From a checkpoint of a small transformer trained on Wikipedia: 10 layers, 3 heads of 32.
Each number is 128 + 24 x the weight over its row's rms, rounded and kept within 0 to 255. Layers, rows and columns count from 0. Numbers have three digits each. The size before them is the row's rms in percent of the matrix's.

# q: layer 6 attention query, 96x96, rms 0.0932, rows 0-31, columns 32-63
# k: layer 6 attention key, 96x96, rms 0.0928, rows 0-31, columns 32-63
# v: layer 6 attention value, 96x96, rms 0.0765, rows 0-4, columns 32-63
# o: layer 6 attention output (transposed), 96x96, rms 0.115, rows 0-3, columns 32-63
q0 090:152130116114117122137104154094170096135101123154114111127095140127085184129110125121154142132154
k0 091:076081172119117123156113145151120103092134142098118137120121169141097125149133119099110142131140
q1 090:122109116110182151138107134095105144137117110140146135140126137115147086106109106099143143109106
k1 084:110124092112131166141126126091137083127105113107160086111155137112146134106126152133145155144159
q2 107:146108109116179139116141143125130108112120109138131085137145162141094099140157119120147173116101
k2 103:164144143134124123134119122125185112098120135106169088153116147153148131167144140117061113159102
q3 092:133163139142093127126136137086155114131135086175150099140081131145174150096106167143112129112137
k3 087:116142109098155159151137138131138122171126156115101142170145120104117165103115136135083126084171
q4 087:118136131131113098137145147116123123158136096130140138162112150134092144153112087139114153153115
k4 084:113131082145182128082116124132121126121127145165150150145139135150114142149111093129144119145121
q5 089:083171127105183123152141119147108124148178105104111094101153118110148125105109107134115161115131
k5 089:134103118125137111156105129114124134139155120095142097133116097098105127134168156090152130135089
q6 083:140132132131135117135094124098154110111172108126114179128147127101094092141105093121145126133123
k6 080:134124140133116117133146114134116137102079144131118117111174137142094092186148129123144139152135
q7 097:106130116174138155155089192111167139138125131148153091108142133148133159148117127109113156136138
k7 101:100113161201147110127151149097099120163093142128115133099123111127148148072088127146120128125172
q8 081:143152152130128132129127138102153146104160143110109116118129078121099134129137146128164108137099
k8 087:117121110108126139117179118094075130141098158130138128141100132133168133116145135143112142141157
q9 087:145130111132138113151131188128104133125153134116143160165131150151073085146082152078120117132135
k9 091:116128131132159136153105135118132145145070125122135133111169108136139159154106126111100140125123
q10 088:140115132093162140128191142104103143157069148142081102124118114127164107118122162116125115118108
k10 091:162130058135145127190147149131102141118096100118150129156123101123130146086090147110129136152112
q11 096:122133116122106127167136169135153145107194144174105100140123138151096132132133072117133123126164
k11 094:147147106156111089129136135143118153127133121131095120191112160089132135136095131134176128119139
q12 109:166114148123101142104115129125136162132109092154107104115114123133160143117135135122109139105108
k12 107:119102153105144139115129111115161129109130128119078140115162094088124167109164103131090097101121
q13 092:085081170107150116134120077122130097145127144131095135116138140132156117119092116141154129125105
k13 107:134146107109150150130132126115149151101171125136118085107133168103075107174165115119127157108110
q14 086:152065125108149120145101145117128124158085159136122147100143137151113141110103132118148091160123
k14 091:110149093111135102132141132106123155127094116092157089112116133177116148119126077145149089177119
q15 104:109132123101160114134190150126077152115136162122079149129130138133095172101116092137134112127130
k15 106:100112088111187128114140136119072102123156146146092130126149119151083132151127127112130143131132
q16 085:126093122117133132149118100139141150110123100139116128161150148176152140096098174115108125088100
k16 092:148076140143148170147136138122119133110109160117145123091097119162081070140134142137131109031120
q17 090:128128109118104118134112106136163122135090113124137127136106154173137143137137162114171111152109
k17 104:134170092133117092116140120087157129107082138080145127144116143127100106128099153111116119151110
q18 084:097153120068144114159117136132080157143134128141110172116117139069085094128131142153129104136147
k18 094:149116129105158117146093144169140086112105150116163153142151122089138123148164112099162130148091
q19 084:147114111167105105156150127090155118097119089113135106071100138126117093119148119113118080135123
k19 098:153146125114081109142162111106123107193092120131143110120156118164097173134122152176108136132119
q20 106:095109160144141101149120140127108095098145169119093141110150120092112092114171128120125138148136
k20 111:124113136125106137157110139152108137095110112121133089126126142107101119172186108108111134171144
q21 092:082104133131116110116134155131104179132157133130098111104116117089131088120120167126112074138140
k21 100:139063090146131144155142122136127124142098119128152125134115071108143086132150120098131146061127
q22 101:111138123138105106084112128132175161112166084144150134132111153141116127100081146155130131130104
k22 110:151103161143107129131100127132121145090110153157119148098169130090101138177144130158100135121130
q23 101:076110136123124115146115144128123131117150105109187174131114143127135138137177120115119137131113
k23 088:155121133139125146141103102138154129082089145144166097101120124126135113157134141133152143130140
q24 090:138124117086091105111108137108151113150097158137163124113105174115121102154086119116143155070116
k24 098:118112123112132157171122102129142104121095111127108129125146128116091101121171130122090141180171
q25 105:092111127096147110118136119140159163092119148128155145148128145137080122133134116133119125149109
k25 107:134072123110132133138136141152103106160096164118117128130131122137109116148134125148115121159077
q26 098:117128091130133099152128148069118132114147111141122128087100125123146094113110155125136164119165
k26 088:150117086138143143104129140121108139128147113089118094122177134098172131159148132110102135104151
q27 087:114127160171076109160099142091123124137152113106153125146158126120080121126106126135133085171174
k27 098:132142178142088101093141133130096121100138113170134118111129128141133129164121149123116099114210
q28 090:069128131123133122147187108127146185114153117101156106091156099131137122130114122076112126151144
k28 085:133096097141079126097170136138125124154138117131121121116137073118134134107204133134120158077139
q29 106:196150135166097107102149148142147148154111128162105136160114111159157132125097127142118105124127
k29 111:153142163135131122093121141121127135134119143163115150126134118113121122100055159139110121074184
q30 092:111097128120169141092132156126175092125119127147153100158113126141113161110108177153099095111111
k30 097:057116165103153144091148108130126131135115112145123110123103104116109162138097118117085135130142
q31 093:179138122130061123098130066150143129144121131133134083165146126093122146118131105130142131142134
k31 099:135128134117117168126092115097105146121170147163101172125148137132113167105112138132125066121115
v0 096:157130130099170105120130109126129098133115107121135137144151121120152146090105127137159183162094
o0 087:123095132180127122119098128185116111153129101141131131141105110117121086149082202100107092125132
v1 084:133086142129119136107089124117117149166131114118119146146095153097103126079154145147139120129135
o1 085:069159116108139140158121159140135174136117145138195139115141144146139080138124132128104164091131
v2 093:122127145123081129131145100102128111095128094087146157143159142118114092138132149114102126126145
o2 087:080112131174128162135110124144135124184115152148110098067090110127159130107130113113142122130147
v3 078:123133137157139157126139098110134110120119129157107129146111177090170152132115077113104153139179
o3 083:079111104126131094101154163121126134137061115104144107125126157174114116117092142122134150101112
v4 085:145118118106094134104110136133114111105154103125091123143116125116163137136114174115130117117128